config.toml
head_dim = 64
norm = "rmsnorm"
norm_place = "pre"
norm_eps = 1e-06
rope_base = 1020.0
qk_norm = true
bias = "none"
init_std_o = 0.0
init_std_down = 0.0
lr_head = 0.00468
schedule = "wsd"
decay_fraction = 0.921
batch_tokens = 65536
steps = 14841
Each number is 500 + 25 x the weight over its row's rms, rounded and kept within 0 to 999. Layers, rows and columns count from 0. Numbers have three digits each. The size before them is the row's rms in percent of the matrix's.

# layer 4 MLP down (transposed), 3200x640, rms 0.0226, rows 1093-1199, columns 512-575
095:538493476471543483497521499494476463485477493453501578483502498473488500514530497527532501511536533467495507491516532457484515492494493489480475526441504525462500528512550488492518478484501464
099:449520471496484496509499531428495522503501490454444489475482488524501474472510475524533471521500503510531523485478543544502517471508479475483518475531442454491511488464545463507483443507468480
100:492498517513512503548489498472496513534494503513512469514532440477487510492507531483517536524518479500527514494517470509467568484491523479500516461501509527461524463510524499456464481503511476
104:514475526521504491480481522488458510493482437522535457495494455491482502511487499501469506494506519511479552496520491499472515473491533495454519484511480499465500506469472560502460470497487493
098:489467543468424492512479510514496514540504497473483476512516475478502509447491491498531483523535544553493518485483473527518494512498504453458469487472479488525475513490480488495512486504505538
106:504501518480460538488513490519518547498544473486556496447472488497507458512485459438486530485522476491514486499530497519506522466509497516516481470529483465500459504492504508531522437505501505
102:481514518481495502514467528564495473478497512477530492499519517495509480511467507503484519517515519480522473493470460503501492489455520497510514488516486505517467463512472521491497502502517488
101:454510534459498497499536510469507478496465504511502523490508526539468516467525506503484495491478501461503469518507501499536502475475498467523474493498515475453463477480486506517492526474490492
099:512503503502517515496456471500475482498465483455483547472551478502528498507507476482495546531517492491506471464497523451518477517523527499529491520540485465525478512509485497505493512520511482
094:512437512507455529533473509473510516485495486464505544469483505495480481489491473491511486490552469565494477502519496499490501514520496490528527592535491471516478531500513502515516498510526477
099:500522502471510499522527521484473472505476538525430476511520453497495432497480476490540460506517483490464495501488525485474524506518493472518504492486543512534528514524516488498497528532512458
096:483496480542506510533548518510506501500499539462513515499509456489441537540476512566462484474482514523513471518480518466527493493537509530482504508483555505500545536533538521514500470478484512
105:500490517484508512521475532473509469501514481479546516467560531486532525491510486476484467559486500516502493510442506490504541482519500494504482520510481425512488522507489522527494470531526518
100:521500534508491499469532477525500525539463477500479495476502526454495506513497509495476520489478475502446503511425515500543473541518482485507510551518486503495512503502497501493510504569512528
107:518514485511493513521513486496502486477539503539547512469493504464479478491474524453522506456494469510492507528505472505478507458480477490506476497548483487518492460511486516454514461525500458
102:469458500504511514475459467477494479497465489463447513480537475453520509491511530526548525527452479536493489474518519477539480502487470539473474483477465503521472497482447480511495517501506497
101:494535523505484509519535482534486533518512482471493491468521497465514488560492455494540513498503501507524545545473486501496518469506493480513486509486582513489466488497490485501514528487445544
100:493504496470455522546504507489521523517494487489446517490467503488506482522470525508505539503463487525526484543475478524533509506506518483476523534491499475498527488475523442563502493514557493
102:499467497510504530522524464457532485515511509515502463472491421479519498531496493561504528510493496468451439463518489520557526543520560542473467466530516507514489524523486570478484507469538549
097:557517505484453517478467515525541553523474484524495509511535520468531469504481460485522523498557475479522489513504458529482487491479556519483541483519498520489505491451479517510489513475515548
096:515497503467530451526504482493513496441438503464470521520526502496491480488487491530519494492502504497505504476548482499477501464485487513516462532556480524537504489495518503483473493494480518
100:524491503497471458516479503487480475501494484509522508464499541510522569486476485511527476510497528514455495507459511520509526557515480500477503507523513499508480490487522559457520482471487510
103:496478505495525496502496481482465484460496522487486493514519537542467479489514479486451488462506521530437522483494524484552464502502542479441560518524506532477481524477502504509472513549509487
107:512552488522519507511534498470487491495447464550545494493494497522486488461489510523509477480529492491493432495506512488508490458524515523521483480511475540522467501502493513551493502532435576
098:517511546513540523494479504516517537529476509491486495501485480499515541471494567476484490521510483504489481463532517497487512491490470469478474484481500467483520503489528479582489462492514467
100:529494503455537452525523491531491491490490487493500533521461475514515478528501466505500482519466510501512472538526536512450471513489528499484506492538506510482497500474489483523532525493492501
101:485512519447479547524494497467492533464510507482514504480509460478499495509551495478536453501521483487493489484456486510517472519468480486540494527498458530489482504480496529501506500492514481
098:486482521524484478481485530493510475478482536536547490526510479511521494493519502485485506468568494471516481514471512486506524518543513522516501506496524456526476515514495543491547481483494514
100:494508510519518505479552529513509518503535531462466503490517489476495507524503514524509481535497491523517502495420490517461512529475489482515473472496476469484485526481525494457505455529527496
100:497505529439513492525466480467518502523460514527498490513521481471514513512534540494474482466508525455502540546570486540452443499467510490458494487530518502505496504510523511495493502461515498
098:489465487519493499525536514517497491486528534499508509507540468561515483490525484477502475475438518501495450504485475487485559484498493486524500460503456506502545478509497492518488547481518538
101:494485551515492542504529539493485495512476475532505488474508499493504521544505473558509488478524498514531488485523518451476511520563473552497513498468496513538473508484492482464474532502486524
098:487451474498470481525501506494494484454519527445471473452503490501451503528523544529541516510497518511486480518525491499513516503539480489509457546516511501515506527518450472462473495486479487
105:515521488522525520477514549497472505478492525536543518493519488531535477503485448547465491535540486499498527511510475485537474488511544481471479501466488508529501492500469445512475486494465489
099:482494525466529479501489486453464536492477501510522517474508485501549519487529512470515530482558517509518531446478477480533485461511523500484530503505498492538470520524489515524513508491542529
097:502480410539474484507486465495560509458490530514454548505493499505502474506486507536497538494482495488545503469524479512482442513531491507483501516499466496476484474502484505510505474515497476
098:498525539501478480541464477536499489500499503542540470449498525504528532492446504460452470509451494512510472473496496527464463513482475490548520529494523555493493483565524475498511477511499460
098:471501481483497459538506498527549473472508526513534491507488518484504461505496499521461480472465524481480471528487456482548529497547478495466532490482485503525469482500494504551505492472435482
101:521522476479556489512477495473483501482528507471533538473550482497507480476513472519474488506490518528477493489513471526467506487464511513500507526468489461472540489453506475530494504511515479
098:544501539495496476517458489500461497498482505528504512458484476496523502489483508498508491492522511491504490489503499539513491489527506513470500485507468464496455484466488473510497474524543503
099:497523503479518498544477485476527487481548550542489478461512489510525467439515479468510515493536526551525523471507530489480512498528529532460510528486520495491468516504511494480527514493459467
094:481514515502502474473518502504519539475495513486522468489510478506526524503525480520494470486542495488548482520517526475483510466536533482468450505480533499525503513511521471453495511485475515
096:524505489459529473480468467490520504490502504535543519473519454522514469527536525529504517483524484485449455520527530505496474504481504446535470539525560508508478521517519514527493445501473522
099:517479561492496477519473473483488513496515502499471446521466471491453514497524534482505484492527530475516479571523489502528497467548477556487451531523473485503496473504455495487519408480533511
101:514506492507484461484465520504491532500487471499512483515539489514511513519470535511508439522550538499489501529494516496549502494482545489533484513543485470482448490492520472492502489499491500
091:507467529499515532482477496538482479481536506502489504514488448512550505487517489504509465479489503480492470492489462504510468533476515517478476507494490541510432538486491483501488526485526515
102:517478451493512497501518514520471495515503438508504476486552521443487506427532501526511535523488531497449473515536464478484522522502511455501498482486505511500497472523570492463510528481490498
100:497476518502521522470523467507498477481486499498467491524470489502500464515526490516521485457537446520534476476469503513520454487442451493478502547500515514524507484497513504494539488469448516
098:534492509497483476431546474505525510483518498537546492566517500474532545484489497497503471511506457496502542452541469463483558491474504544485474506498541502497497531472513517485513474515516510
098:463516534463496467515503493482512468477544472452500453511507517462521411520527508486504493501462572486517480493481518469526494447521509501476484543483536453509484520515469511500493521485519479
104:512522469509492498482501481514487464516534450506518517479506493566508520510527531517506480482495508493476502510517516522489515554474450492486536515526547517522502492518475517512525479507508476
103:525479513502486508502470486491510556480498470468475495498481495483529471479498559510482469540506523499534497484495514494507502477477513497524540519488518476490508449473516473526473512520458471
099:432436489474489510514488489459510510461469501486527471461541526481508544513463510531512477502503507503494496512507477463529478502525483514516493505472441530506486510507515501481507488535492462
104:491483486500491484511526525508496517531518522490502546499482516487530519504484478508483493486493499512460513454497509515519530532518460471522514529499481536519512489444487458505511485518555495
110:507504487539487544462511494515526488515536503512503471504486510483566503500469481494499546523562494499545509447544486514513491534514566507530552468478482490542493503521483484452481539480511502
105:508519515541489483573511490474474508449496508516489531454471531463511514471496496461495525501572490529447486467479506534467501462467493468497500510461453475520519483495466488479483497468491492
092:521530486509512483521477469510555508511515483490530492483521458494493488476496475460526471527490517483557550514493500499482477505539510535473482505451507525493448456505465482525484511539512544
099:466539494518535497470500508528529505490522487471487500484473486516495492477517529522492512465482502536498483515476478511473468511514510506487504487452466528521498496479490429536502541517506488
103:509507518473506535503460485477478531461522489538491511532557477535511507454473510483478492508519545511503488507484515475523492477493491534522487535493537504497483508515539525520484480499476458
104:505477500536500478489521470496471472499488499492516504476517472503505519487486510519489495496516491521547494530479522505470484470529477469495549521505536517540511503503498533491538514524506486
088:454493522487532497494491521521492514529524523508514472493513448499519539504502463543500493512506514532486537499483514474489479501482489534446469517522497504494507497493529519508481488511531451
103:481493506526499530515504528532499497477504473475545444482507555507518498448531444477576519520446448507499502513496503529551540527516507518506511490525530495510475520470524541489470534474494528
100:509519516500519511507481510476534520509507539475551478515498512486463471514479521473506490520497498510523534450506502500474509485470452511503495489546507536472516550493501481456495508506548516
099:483421533524488539461518463480567510528542484480507492469518503509490494435493470504496453492489468451517544464482510516489450512497536484426516481483491509449496486490510521490454543522513482
098:523487515500500502472499476489507524458492460536504502487472542482494487475497468521509513478473506495524544488535480517495548481504480534484526474529502500536490487477504534505480464506509470
101:470480504505541501469554494519508505467517476507519504547506495488467511501498485522472513499499503548456544530484491484540457516514481474537534508501467493506486529462511516480527504499442529
096:527496494447539505554492487583491474510513461497470518505476509524531488515555513461477502546478466521523459484535463522502513454451499515463481529488481543501499507476491528469470469473489486
108:461495540478510463481538478533497488500511500510535497506493480494495491542490477496478470505498512501509497469488512521513451503520527531496562506498522537524501495491516511513515500481507496
096:514487488470481477531515477493528510491556526502512471513524526496453490493506505480514469501522483497522476531440514500480456494465469487508515495468485500483504503473502513520484488500532499
094:523478471491503510510507473522484493485490499479511462480501483532529500470469477495556477516513488469530502506505488471501488504509500485522501491477515469503504501489536495490485503465485520
109:498500531541455503497473486520487513511522526510507480495489489501510500494469476507497536529518565489567506493461460505521491503545514490492472482497533500491527514490512449503521467519488503
097:511492510495505465474511514499492528482495503506495497521495462513510512496545489485467522485476470508498534481477499458473521535485522489535526458473464493478524520476504470491487472515484522
103:478511474518498513526504534542479503431477469482524477494505460511507473454506505481513508476461517481531503432489535521465489511445554484512486487452524509473486525492480502478505478496486475
104:516484516515507503487533459522506481504528510471517466515546476500509525479515533458514475537501477515479515484515503482526507519487514501536524504479538559479511474485502485498473476447507511
098:503519513440532533528479473481574472522486495478572513522480472548479527494482497464506519506486504535516524429532458495529499516467498496443502535515480544473550546509467477509518469514470478
101:479508484528488461519464563476475521482476453509448520507499514531543471497508534474521513508466479512494524483470555507448517495476513494528522529509518508514521522473484473490494511443451477
096:503497530533514544466504471501482506523489513477509517456485526455519486506501462485523485451509522474516497505511463491500504497504523545491476487564523484466476476498447518476485505495473510
102:468476446499486480490451547492439520502509505567478461511511535555535460578554511464511477535521508476474452544460516480455514499469483515505528474468444508507484483529498564539465495487479476
102:536494440515491502508511517475448518474491509508515485468518449442503468510468468466532507478501490535503484468498444518526446477477493554466463507514544461543497475490529504526485522515488509
098:496522515569526540537507477517507521542475514505488538515527485487494475488537480488516487514472541524482530519525492516510459528503492503507488507540513506473529493489479497495468487476477493
104:505480504503456477496492481538476452509450482489487534529506535476490495501461506473493510479524542514512553493507550491506493498514501479548467525491539486525552464490513476472521502507478500
096:504506526503499522494501468485463469522479525535448496553504516515490520479505518480518498497498459517488479511518532567498505499533472497482543506466520476479517503512476537486557492535509508
097:500477528511511488511482498463479471484475476548551551511505490490509506490502497530454492510486550480498476509503528491530498500474479548535460470500517475520516515498484509516511480474542466
101:482445457521508503511502493447494505516506484467517487534531481509484467466482537553533521486497548521429463483452512533502498489495531500427473519494531461495508521536524505478481498519486544
099:506522521468447449498522485513524508504491527491488486523486488480506492531489487524482517467479509497548509526490478499503528524493526532490521489475504429514537505481516520487551494531480510
102:468501513506482553537520507539531443495492504469479539508516503562494491500505528510487479523491471484509458500454478508509478492491481520508537500481467529497458529467503524500462524529512513
099:520562507499506479512483518536528486525510522525533508517512503499534479503538485495491518525485499462471519470498488515504493552515478531467486480501488484518522516518525481475510549481539509
104:508511481477461539496512523512529465494481488544500554551517525531521536487511485538509471512533544486461475466481527508471492502511477503518511522510510504478522494539517471478511484507482491
098:546505510499529514509531478528476498502512478482585537504504485503514484498491517487519461514484539508505482517484479496495466491488491460496533473501513545532479477486530502501516504468438496
098:507469508500460516544499478485515503492562498522516491522493491501500466509508508506518446521529505546560446520516517480530539536503527506521465505432558515448499536504490509477521497509487566
098:534520504479461500527539474490540440505500472494481482474467497495445521487513504467515504497490515501499512501529503496502504500523534469514493465533502466504500499529539499523493513487505523
100:506501442472535534503544511485481497527497514513511561521559494514502510531546509464493493448520507540528515490500514500459529519488503530472522485512492545504519475496494488461492470506496531
103:477493510496497508515519463515549526469469539494498474504488507515478475500509506516499516501519521545467551507542512503517501530497515511504488531517517436529503512484515509513460451485523493
095:552501509469506506488480525495473494489493482496524503491510497561487492500486483505522524550496501497491492528517551492487528476525490498461509494489466532505504483486509512475510474483530498
100:521529525505520513492465503516534521531546533545511478522478504488469511478522471506468475516520520527497489487524500462517494496509501464485514501490570460491520475502498465479538469518508503
107:457511510533492499507531543502508501539509501493539482496507468491476525563522485524491463514481531503408563497527521521476520488514472521542509460484494534479519500525512524513500500509514471
101:500517544500506490535488553474539557526471476539503502542536506522508509444479477467516511493474494499517514474480500479524500449470488525493511459455480489469516516502469508492501455537509486
091:515510514498491490507466479494528479528481504478503515497526437475488508477475489475533489496513496500521563502483528493445510486516483483519521500473467517524540538464457518513495515479504492
102:511464515492532498492499488493526520496494550456499484543497504495497529492499490477518490521507458551519516548470495491497446535508511467522495527515508486515528523473523455503452538487499520
099:530504520518509506511517478463542498452464512488494493481506521430480496497507499477480445496515520506491532458513492516499458465488476524478502460501515482492513471490502501461491530517482548
095:519514460507516471525490511442519497534503455521503470537488460501497512468512480494490476448507518529552491519463533527491496541504480506542493509510504498521501504510573492519533494517529460
088:514481471469464490535483531524516521509492477490476530502487527496492500506494452501481471514531493484511529511467474489526488468485488474550480495504473512461516472482527455497486493566513504
104:537510494500526484486508510481520523500531555473517538505525504447506498522524484511466537536509518556465541509521510489473493474503474475540466480486464509515531511515554488525526476485462527
098:469467536494457506480473524479503491523471506509498501501512467481511471504476501501514513511505494485504496496513479492517487457507494472526493486531518467482502490460484491521470484520506439
105:484531500484444496510525475494454531523467537538506529464524511494536520477420488458507500484501503505495480552471495487508483510498504528462517499496532466499535540491523515504467473498504478
102:526533514486471479495514515469514517456495508524507529516468486490477493554534510516516502509455509462513532468524509527508506518490544480504537515518493491466511506486492530478481454500483503
108:489529470491482516480514469451485502468514486527501493482501525439471562525499486495487491501523542452533510470493473478483483486511478473483502510522478486489520472524486449475531508495475521
# layer 4 MLP up, 3200x640, rms 0.119, rows 1094-1200, columns 512-575
099:545555481534506507488489505519513480512524530467470484493503495505488513493494482526475499505487482548484570462543509466503471509494486485468513515492509496484482493508469492452481489500512470
100:477515571522512473531471543510495484502473502488512507465512449483529491459501528479492537543550523540466469495495524488458490492478523537550513462520468503487500524509489529467459502522461475
106:509532474485520495453543490482453500529473493505475460512472477489491492521490463511475534463485473510486490480532495508451514472513528515505514529526496480516472493540494505562520508518488514
099:487467516546496547528497506530453484481531495444484498495489483425488487493538545496485490515490512457504518500510492501523490515496477527544535565497541479535510499489518536501489513440491474
105:519455556531492498487475465494502473496486553485514513513509525486481507507524509449483571492503502488480517511501546533500482496516504484511508498503459506526514488463508537484511477451490526
109:479448488503527524545492496509475475507512513538504503470514476519540507520520559472499508468470545500504500492550493507529513492504498498510465517470482509509533473479521511483503510521488500
102:517533508468504472438531484505508477487511482535561529464459539466514516466475536503488548484510521483495499513531499534479480528538537484516476550531511508473495470518512514490533542451516482
105:515525497474496555532502493474484446546502463523486513488533483485475480501542520489493512507495480485477521524493509540499494487555491498477532510512497512520514516501436531467479538543491540
093:538459499502539492487471501495533453514487516471503495512495530449522512533461490528482546471492526534469560491517524476480472490450531492506502518515501458474509515513501524531509477469533498
097:516483469501522527503468514518490492482477484519503498509487529543520482514532481479510486500501491471473473478515525516494499478421475506431510513529480521504522508490535453486486533481482443
098:529515514496521514473470542499485464481503491498557502479486504508479466523538485464517490469525488539442491510472479503503522497531541486480539494504473485504495457501501460497501523508474539
106:496491567549523494467496512541511467497465494490542526473501523495526546464503496493518491495519491497471509458506453455485525478487487503481510508489539431569467494549510496509523541493499475
099:511506500482490476531496526492490443514472493568481498480499486459477488491459525491506532501493460483508525486530556483491465484501474498474527495464503481502508495442455522509501468523509483
104:486487477482502446443517483477447522527531497498520493494528504453487477495521487502506485514504524473526520494467473511525485535547483498496499514458501500532499493507517537495506491508539445
111:525472480510481510515488510505475507463465514507493535502515482469470484487490490502490469481462491474479467572523502493526500528524519512505488509466494494507513461487532562526464505521533487
106:482500513510510489494464499493509497512496495469491509487488538539515508524511486500538524490524470483538520516482468515485536535540492499470461501514547525472493473516496512488542470496471548
104:490495502475507479462505450534526470457532457523445502521493486479470481461518521483473514500481492528509495533495550538478528518464527519494505517477488503513489520532469468506521532480553537
101:543500518468515516462466500473528465476476474505467470503537507495464502503501459519508508549519505519531491475514488519488502446535509492482514481489522531526516517512570541528515457498466514
101:475484484485497495508443489498509483490477495503515491508550522473467487492488473531487526512492501497534491481543509516495481464488473513487491512483483524491505519508531484475510513479506459
096:546513481485493519470533510499498468499503516513463518493457512528482513498511482510517486503498519521487472527538524546463551482464506460518456489476504500527508507461516497514480491529461507
099:483514490491445500486512493449509488481532486518455467454528507520476462516506516541550508548520484527516467530539547477540498411489492556514477514528459466482516467473490544460519502542523517
104:469477498560490533493458515508469478483519483492483530540494530513471472534513510507495511470525473498478516570512482482505496479498487519465482479526526496498475457522528522482490540525494470
114:570497516509541471523463512508460463454467486515528466443523511501523513506512517485506513488502486499520508480505511493475534489468509491519512497520498513541430519525526511487485549483478543
105:474542496509521528470534516494517485521543508506516546476441466510483479512475498489532542500496491428538504447450523513555497505493502506509483504461478492486456476536518459507499471518502527
103:504494511549527518497492507512540500491466500488470526550449465491478498513528553506459519508539523464496537533498488472517556506520465529491496496592480491515488506431491527504464475492465481
106:500513492522504475484468515451543481512525535534466465475468516526536493491494517503491521497487472522473491498484480531493453469477478514481492490523483547521474497477547483459466469495510487
096:546476520474490502479509540531524531509523495465473554475524479519513514477525494535496482504479499538516495514514512541473486495490485494490480558492498449492519508541489475510490496471473519
097:505524498486451535487522479517497470486509504552487506480481480513490496440515530487484463492524484496474464503494533487518525485521476508510544501448507481473456491496483457507520546476533521
101:472471529472510456478504474525508522508500485524470495507520467492525510488495522508476518501449461508502490488460485444540470506494480501489493541511553533483484477498534493543476517520507501
100:506525488500495493496511466461520520473464524487490504478470499533498460521501524500543465560505519498503478503473481522502525514484476484506507481469499441496513480516512509495500539525509511
101:546562523515492507479479494457467514494455495558507497554516491546516479514527478528533468525520473474499496508464527466483488457527481484476524480511475509479504530466543493447515476495488514
104:541478493507516514497475502486532541491523481469493482462524513505524524521481483495491528480503528516505513502561461502507521526527498506494466506525538487475484525504487449469496526479500515
101:530509505507499467484499518507492515472522529502479504501476490505478538521534466512466524508520470486531526508497458480475477505518523481460507471481455520509477536523508473464534461512536497
097:462481522494483484519512490493481491533492525494524473491452499481533511465485508462509534550508489489492496455484512499514483515512495500500518521523511534490498479507482500515478521506556494
100:486498500548497500507554499482524524508482485541490500505497489518511481494505489460543468516501461494483495487475507517497529452506540486527486484516510494502487539539505528529473535513530520
097:482518516539518489528486494520482460483520481495487467507473475516509468507517521475515536493481482493520486519489531492473499497532534501482508485484513479502537503524455532480481538532478512
097:525493473462506480498475528529506481522505530512526468513494494502522517489508536517481506502493521505511468541504491498481516488539522489480500484505538489492521516501531512455520489501499481
098:472449487515526541515508468497465506529483497487487471499516501481528523524535471523536497485501481532495479510511535513488515494527477483491486524485484528455464528506549453536510468497423540
095:507464471514443511476508486509498520531506514495534497501510469498464466525499464516485553494477534494496515522559522515530488484449529547475529468512519524468475472505512504465492463512527487
103:463509511466456513447481519467443455504501479521530477512500483492476508500451483495525521508524514525527511517423506508475481498488500479479489526525513501527506524520507530493529520558455479
096:492480500475454490492492500541516493513498508548496527524526490510500472496539497516492502476475449517457548505487538472527466454470497503526538544473499537464505547490434528510518461511440505
097:486498526532532508526510540544476497488505542506503503451553470502486508502464498526476544485453491484512444521496486502528516491497526512471511480493478512500519542569474454482525518516519494
094:491538520436477490507455507545475495514481483510505476483547475508550547484510500466522457502530505572522485482505531502479519458491484533471488528514491510534493518520502544459529511515453523
107:544509514469498520487561562519499497446481485512484466474495501462477506468486480543532540467488531483517482484516507506504477468447545466512443466506462548476472489493540541472528508490547488
076:466481511501546488523475491513512484490529479499470498544447470501449508551476518515524550514492477491468490550521523501513522499515494493512471510536462505473497509520463499530539510510509478
100:507508513522529523504496543507517477483487480464508491510504520496538529475444512539504492489477473472449527500518490520520526479490511533508489496463526517507551488504494511504502497460468478
101:479529524467495521486514470522488461525501493507486515501494483461502487510481465515535488478524491477516522460459508516487504520537503508462478464492488509485547491477522530446526546509503505
098:504510506496439518474549492526515486558507495475530469519513500537472510534488531499490537518464541508489493493546479545540496510529496537505506491487535483447539481451505490488517500471515533
103:502529505546512516492521497500492500456505520502519480546493485516468476539468505484443506476483525499528479495539491523523507467469512505523504535459542493491538474518492545494511517467522499
095:513463512505540535493495505459464530463454477492560558558489479453520533501511470509507505499461500507507441497495523517524495517509503551531490479501489493452519514505459472455525487486513510
103:497507460521455474496523541483496503480493488501521463538530510474526534487500520496467492469475501480526526464518515527510496515507515465457501526455509499539511535506543525475537489487509479
103:453507518454502541472470502500483497496514505508530502486482471491494496505457488477470534525509497535505510512529540497496516480513465480450517498453478487500488535528549505547511477540454512
099:546521484488544511548516499469498503519468465536487529501503520515541475528507524513512535528503565485483450513536508504521486503452474489493497511491498500476523497495514488477469504501497489
094:493488496481485500547519459513522502491516467486508534506515558507464503513542538500492443481495523512498457510489450519460530537468478501510487485536473521482497513473492475520514485493492496
116:448452510523509488556503497479478498516445520551462528505481520519497515476470465466509500475488473507451500471535491504532510465466542491482540503507473501507526483489472511483525523510503515
100:517496474499446467502529493450471525451488494500533469489507469494505478502520492488493560472497445472463479483494519518500538501522519477523521471520511473490483529510470546508443514521470511
098:510522537449488491503512543517515490466475490507500501490491527539503502510490523497516527494501479499520519517515503493485496504491524498528501466513485503502504525496485499503491508487473522
097:517502507494469498507472495553513463505484501556553501522485506505506462513472516513458542505516490458556479495458510489530488520471503460520488451546503508517470515467513474510469456466495504
105:476458510499524496466468487480483484476497468486508502498523456472455435409533520504483511467524532526493488576484506540485477459481538533513493487462511537472525489474489515542483495493513534
090:507477500490493490443516501494489505492487474526496505446507519509480496510512478491513506473527500480469447501514448490497515501539505480500491484487450536485513496440553517560462500489510467
101:470506499518495562505499529484515481465505519478427474471520507467511482496496483512493446499513491486489489513552500535456474538503540546433520503496544458511477503519457477490466483508523491
100:494536485516502497539485526459557513495505506466506482492518497472477474481472485474537507480493444513485495469508537525474535483448507481521535452530518526506503481445579496453547496496535512
098:474476500511505548488492481457519507472496545513490532534480475497475500509485468469543467471469503471519489470503518472502541479490526524488512495514508484456529475505525484494532494493488551
100:537492510507438533489491511477488487522522471500493549525499531503497581500479468481540529451469539483511523507502524479492555512539521526538492499469483530500490488483508499534514510450511514
099:515485465528518552484505498479483524499458475511500490494489498531523484496524478524530488516535494499483511504497460463503506524488521491484522521511486515498492512478486490466487517492417520
094:466447510510482459460492487513436519538492493475515505500496535497513491511501460495486526510485479497470475486485492526495476492452492531489467507517493534525495527471502475541475468499500486
115:503476448496515497483523534476482512503482448477487516517452522437465522519488468483496519483520459511513482476491505512531462450520506522496505515482499498490504497515467505494501463500475492
104:525524499464522485503463484514524490514507458469441492472468467462466540537501516501463469492545428509495495480466512486514539485488499481459480523483500550474515517495490555481555446531485533
094:506511550513500509533484494517493492513532496479533481485484524483538466449497510493490449495464543495492478500468476502491491529518485481453513488553559474467539498511515507455484500458506468
107:498547508495490536494525529470536461497530535496469455501473524524539530458501487535455510524508542528510553570494474519518475501495472510499488499460464456474474475529505507488482516524464450
099:457480546503480487487512500521515518480552508530533486496522517538504522505529471530478500494500506503516506453473495472527514574518467499488496473522498547509548496466458490539543523522479519
102:517505521493482514490486546455471508524475502516480562478541474515529490485500541506503508536476518520501532528506516519498529486469516422502513481517474466497512509484426476458508487494506498
101:489484528506495501469494481492499454494517469490491516501501471521557512478498494483516507529536473515494508474463506510505497509509480511496498506480499524492545488491513459495487492489511492
104:522530497485481542460467491502509474482533533519526515513537503463481517499478533510517502520500496522456511457512489472516478516506507545479494484495477505522485515508476502511535498500500529
103:488490519504561464513511526520473483512540491459494472508506524486520544547484538479484497498523525510486512492495492474514508476474466490481501493470508501524546527519491463502524513496536503
095:476495525501442468490487554539510502482494485528476466473557498553534539461497517471506520466525512526515485534525483512536529504520485505497469551521526549505501457482511505493527520450452531
104:464489487482469479510462516496488503480517521537507518502494496492503499495539541481477553516539509484498461524513498503507506503471499486484533500515463489461451506504501528521507533449491547
106:474481447528473532490529497512468553521550546528451467479506499487474500502503507504536520538526542519517484490488539505511442489485474503460497483536492487477488473492513535511514491510492494
097:479484532516542488482503531483453533464501534458493495505477545496478521504499511463448503529514472482512484518475487508526535540474486485484499471527525477502483496545482539486533468463488513
105:506476480484528519538521498499496486525459510502476513495498539479466475535521483507496517495541504459458446503524516503518464476480515457543507501508517426486529480530475503482492525482497502
098:483490486462474474519468521515492487484549491516509531479480520492509526509512497480498486470437525476507504493472471511510503508509489510445461457488542500468510497488507489489511478526491496
097:471486542462479491493505554469458501511498513482518522537502478541513544486535525506493498495555517497496500460473550501505535515479532509442500522505469527522504506513490507487486492511479521
103:468495468517488557498513507513484512541499487498501506509527514458488463531508477498523518520480539489524505541513489517490501459502501509500525490479515509524526495442488529473501526501470488
096:499507470536479458503525472491480491499532520514520513488480458536488462546508471488433500497466529514502513506503466549461505520519497499500473509483557493519517538503547523548501520501528509
109:509490500529425478508493484545507505508503505502522513483478518497499501486495486518471483548499488496488513518451517504531489527500469454496521446459468522496502507493475525483489494513560505
100:521512510542482454472484552504514490483526486488525530452493515543496515478555552523509489520503467450474501463498517511524494544466523469488490486483511519493511524500497538495485464515489497
104:490510484527488434469505538478499436509490543521539482479495527519519506456493507487504506518452483524446496475521496522510510471510497502497529507517528480509532458554528500499487468531510506
102:445487513501524512532460494466529548500511507493524480443513535505494550482522471468480501498523497568507507541415480494478483499500533499492504520498523529500513529528487490501507475488486467
100:508538495474522472512452509528502507471536519536509477485510506478463437468502499511490494528510475545490496511483512488539437498528534507511482467525479494521504492467460517533526517531485538
098:512508459501512515485476540478521470486483516475470501494495460546505523546509476544485514497482487476521506516495498520502496538527515485528528516520513507515506505528502530455507485549496486
097:488523496517491546494509502513507470501517477536467508508515488474474527488491505511521530559511494494473448504506477498496473455488532472482489473522489487499502522523502475485479500510513515
097:484494452524504514506481483493492461489472487496491508494488513478512500502534488484505524532479493548519520495516568473507456525492523477524494511536495494481489484492525492523458532492499470
096:513514531483489499476502515486519449479522506516503515519462521489515515533482498552479493506526548499499459472543535492499554466509494470538472467467502521538523507531482484492526483471506496
100:504515480510454510454499519517509440480517474484501523518530534509509498465480470488541523507469484503501469516528511498481522486534501551469528506507491478561516494497524444534538479477464515
102:464494538489456474498486470549488495503485551503538489508495516483487478513507514464512467494513483518507541519512448534527538504507515457500490484529479500497472517479510468538498496479531505
094:439441538466519528450574497458571505513475508478463522498465504493473488496462474487488511505492455532486515480528511507502513484531489487525462437489487512506487512553526527457488494495511489
098:510483474500479474481524497516554481507501517503488487523533472491530518516488491467508529516473499527491471498518523526524495446499485477498511494536484516454492511524511545525483527516482510
101:491493485481489513530500512519505485477483513538485516538518504470500487511466518533530505464487545489516528476490559513498530554503474480439491495495478504480526484503492479492467533521480497
099:494503472482465490511458498487476482467464532528493491509462473486520513482504517525469480502545512444472540457503540514495516485505529537514487520524487520488515546452523470462486531510490518
096:489543503476513457481479515499538543538486482531490454476506508510457510487474455520484506505496487491497468487493505515478506532481473542491488521519516551487511457504490465504476534551481530
086:502451494531506513474473545523512487484477503488467536469459524489495535546515528495496482521463476538524439450525527480520484506473446516491538482509493508512496486519497487518527509490512483
099:519481512508512491493494447494493476478543495472496528470519504494473532490481465468528490556505519529484489514516503488560487525498509488505522504477513489495492455528510535520525483489505439
098:503497470490508497529537487515467501527511505516509484506457520538477476486467460530505500500471463510517508480486562510472499507543455554495470543486460546485481471461470516493449462494476486
107:466531540502493503503464503465498473494514484447424515489502486504505497512477530494513497497516527524493525521487532511525444482542523503456490492499546460488472500517494531525469507519492460
104:505490550511450501525475508520476544535478499480501493483459542458499487480541500503473517500466506494461497515470458496458490484531438521486519478510483481524510532489507534502515542514533518
112:510489486493504486503500508526473507493467512524449488501498507559538519491518503527450507492449519495506503492538484515551498479458503488464476482522506535488475522514499484513495513449526501
100:519490527540555507501500514512482479512494510517540509482498515466540521514492471514524515503451479512487538499482463479483538502508513469510506499493461507504519517528497457514520504508517511